python train.py --head_dim=64 --d_mlp=704 --vocab_size=1024 --norm_eps=1e-05 --rope_base=50800.0 --bias="none" --parallel_block=false --init_std_qkv=0.0355 --lr_mult_o=2.0 --final_lr_fraction=0.0 --steps=3437 --dataset="wikipedia_en"
Each number is 500 + 40 x the weight over its row's rms, rounded and kept within 0 to 999. Layers, rows and columns count from 0. Numbers have three digits each. The size before them is the row's rms in percent of the matrix's.

# layer 11 MLP down, 256x704, rms 0.0966, rows 214-255, columns 64-127
101:522508496505512443481481500512492491553504501516497495455454495545512495482513513552522458511558451469547405534498497518510559424563448567505506421539530569498495522530457555456498535458528519
101:543559558445516511528467508474460448440528467503494516378533439513512531499520553467521477505535558512532472456539472476497561448488432428586518491501512495558483512472475489556577439489484538
098:531467516489493472499594499450518438488492548550471434553586479524551516537502542498523493498507502550501522527527446450459496528391496495518495503533517536512464522523565451534497518534507530
096:490499470590469501482569491515478556445514511519598512429508479504451454513539442456456602485480576508470473517471464507495505489469469496509443525497520526506488537522549497563583521551458494
101:525418454507451605521519444565549542453477510455465548467557459545599566525478514550432513563449477500484493468520544522535524507547521576580471520489423493535507528502512564461541473519531507
096:545528539483489461479576487532587508446537505473482448509445531504492584439535477503541580447482404501547542454560497462557485554446521530560588502459522495489516394492499502483513416490563517
099:488548453472526451526595538544476586491549491457415476542545469509485447502479560525447535403555564471514395523473465536580525560448505518498518501475461460455461573454434433521539507542475498
102:532467504569534458510501508528473559510537509557498419490520519509448546520476473469483481527472472541468474523522467449531524510479467502528434514512509448538432523527490552516466493490534526
102:439504559453467545486486448491477489517508485539474541494500503575483520418503555482468465485563530508571509530504508488506519427487534512500543449568495499469521534489519489522429524424479507
098:503501527538498483509537526483429536472516492485438580580464472475581544536503514500495481413451495429525472459511458493545539547529487500512507460521504381587430462497521510506435503472486475
101:559498454438473375420521529440463502528503533466456499523493518508519455540509529472447552552515555424501432507451495509513452559532534488525507471489503479527501516465576588476499511580538491
099:530490485449459506541507544462479541501500501531515481493443437468460518541503478478508565523437488481519552480542511472489460494436489500623507526501414508495383509506528569478541522468528442
098:470506442483613470462524509423532465486519486551524475545541455575524478508497564448541459442507416531453503522533478491479500444457537478524530546474502493523535488540512493493506461573520432
100:428414414511572482442510475441516463485518454483446501590399454548521553497509456448474513581498561471418515419492514438547477496426518545592513463479519495501473504504474461521401514586548478
094:498514541545527551481604486561584501536533459545537487415537534563489495452508524541473533464486521538499521503491559521458582484499463535438499509452442438481495472506470478494555542521534520
099:480469467493505494498551473517506560441512501423525521472460525555486520501552477502488457549612467476452494538534506516596501545438410535489488476492493503531461478541540487527481499469484488
099:548425532519525480567566526516559459539494531487519487506531509417539560469523511499481495472420568446531570479463542528470587499527524446498518459493471488482411522504478484480549446502482478
101:444485480502554548459490520574486514472458545491530491505600523445463411485549571466494516478475540484530488501508488510511544479458498549498535521484429509420498492524495504456467481456540484
099:461507599520434537558488493560494443493495497469490544486543531538467500516488567497536474525515527440483503464500439558502522548513440502478439506555506507452503510459443496516587560498576475
100:572471543550510512594464522514407523509527515403446473558487469504533520513574510436490514439538471503485477531474435500520502462507507510496466555478454573506546464597477566498540462497536522
095:543559496512508478482494473440543485517409573495447524539468477475496521510523510520443464491547450515505483485511506514505513511539518475504521491567578558471451518419455468477449514470562497
098:474462463575468526478539503459492500528498462512484443492552476477498537501571457495462492532459513410537497472489541486533502485486492534581554471552513535476446580466508509522501490397531458
097:528521506460534493517535481565480471500509431478540478477448526468445453457530554514465467481468518425519501491508496556500566475500410477543502518563529503530479443463475553463476500514489477
098:473439556451438504554481467506487504488481499540456544561470440472538484529589449582489472501424586467568497503461449431502470502479419482502548484515475537535490517534459495520541514495558557
100:491463466525463512527487499447518537504528496500525491553511455541534449447644503491520514511545512530483562526434491519506566454555451491466523510522498475477547483477491507556493472496498491
100:441528543465494528541501556552523448431511524470567484451504504481572537512476431467525481457553525527511499564515470473427560455487418467510458473512453538514534489482448527470484534517497525
094:435452459509526532525494520467502451492469507516449468485534459466505459519433516583431449489495482472593542445475520523492487507515473475484538506484484562490509531518500575467483461506559482
103:561482458579475478505516550503496459486424483482486532478542459492531513513510547477427420523500473455628484521485559510516462515464459434498516520500431536529466548416524401450548493439464497
099:483548557502523536484469496515510540447480455451491483590438484529585503522490552517534508487505504431425513566527482555521568441467472530394531495433493459526499496424487458588450471565513495
100:445568579500475512407493512449469446424504421572506523504501422509406611474496552486443496479460466503526567532508533497573458553491481460487528422499435472568531459473538487420517486555475467
102:491535464512540500459508492516490441463509569610503515535477486499554498476470468496566480543562531526472487551510473425496461515483483491523454507476440530461488486427503533462470489463580587
099:550529439486476453486560468474496558551593490528531472533518493502468532462445430420529545500475455461494476489548543562492453529529487487495524465555502506570499481494523374454542493531480520
102:536471530485536519514521505539545473501529455577515526434446524435508530548508494489490531492528555527475466502479521552520453488471512460520496521513519450571486521458507536534519454555461582
098:471570465462559526528513460498559458502517561474520479512428479504476499500489493561521510534473487542526489490503522457442508492500481466452552508439466489461592450474430444515504451485485439
101:458503486487420462526509500451528490500521438485506512463522556520496559489549519485519466445526512551441484499486532529490492454462467511516521536505512480509487541449540524530467500480541540
105:441600508443471528534451475435445459499494611525446503522510463472494468540468498440512496535541499484499515482485493486532470513534487489492498539548486560556533549410512502505498518513425480
100:456443424418513490471495535525523557468411594497461481487489499571467480472509488537443431473467546457543454451485517548625495521508511435523500529447492544542528527520476474522507512563492586
098:447456457508475499541495554492511519559523494467458551471562518563566453498522522487494519426480499518519509492548530515455523551506524463518481493504482532479407509507480539479483514452450552
099:564516467461537512467471490504446557394482436549493504481507500482480439416542514541412501414517536555572479475483495480489543588397474468469466535465563490487446486507519475485454542477376456
095:539511474414475464592459530553512492488447493489432565506498552497489542417556553545430453504496514508494589473514521474540514515494443474439503554480527561514496520430524523544463483492528458
101:506572462522503510488502428539506489478474445542525505416457514502508470456450515505424416520485524486468545571480575462506383436551445518614524485517552482460452445492537497508510490483462535
098:547524497472522543526455468511430522509404559593496552465592544591549536460575446526420504437482440482526525480497520495507470512403467510507549511458507435496460580491492553495542497579477507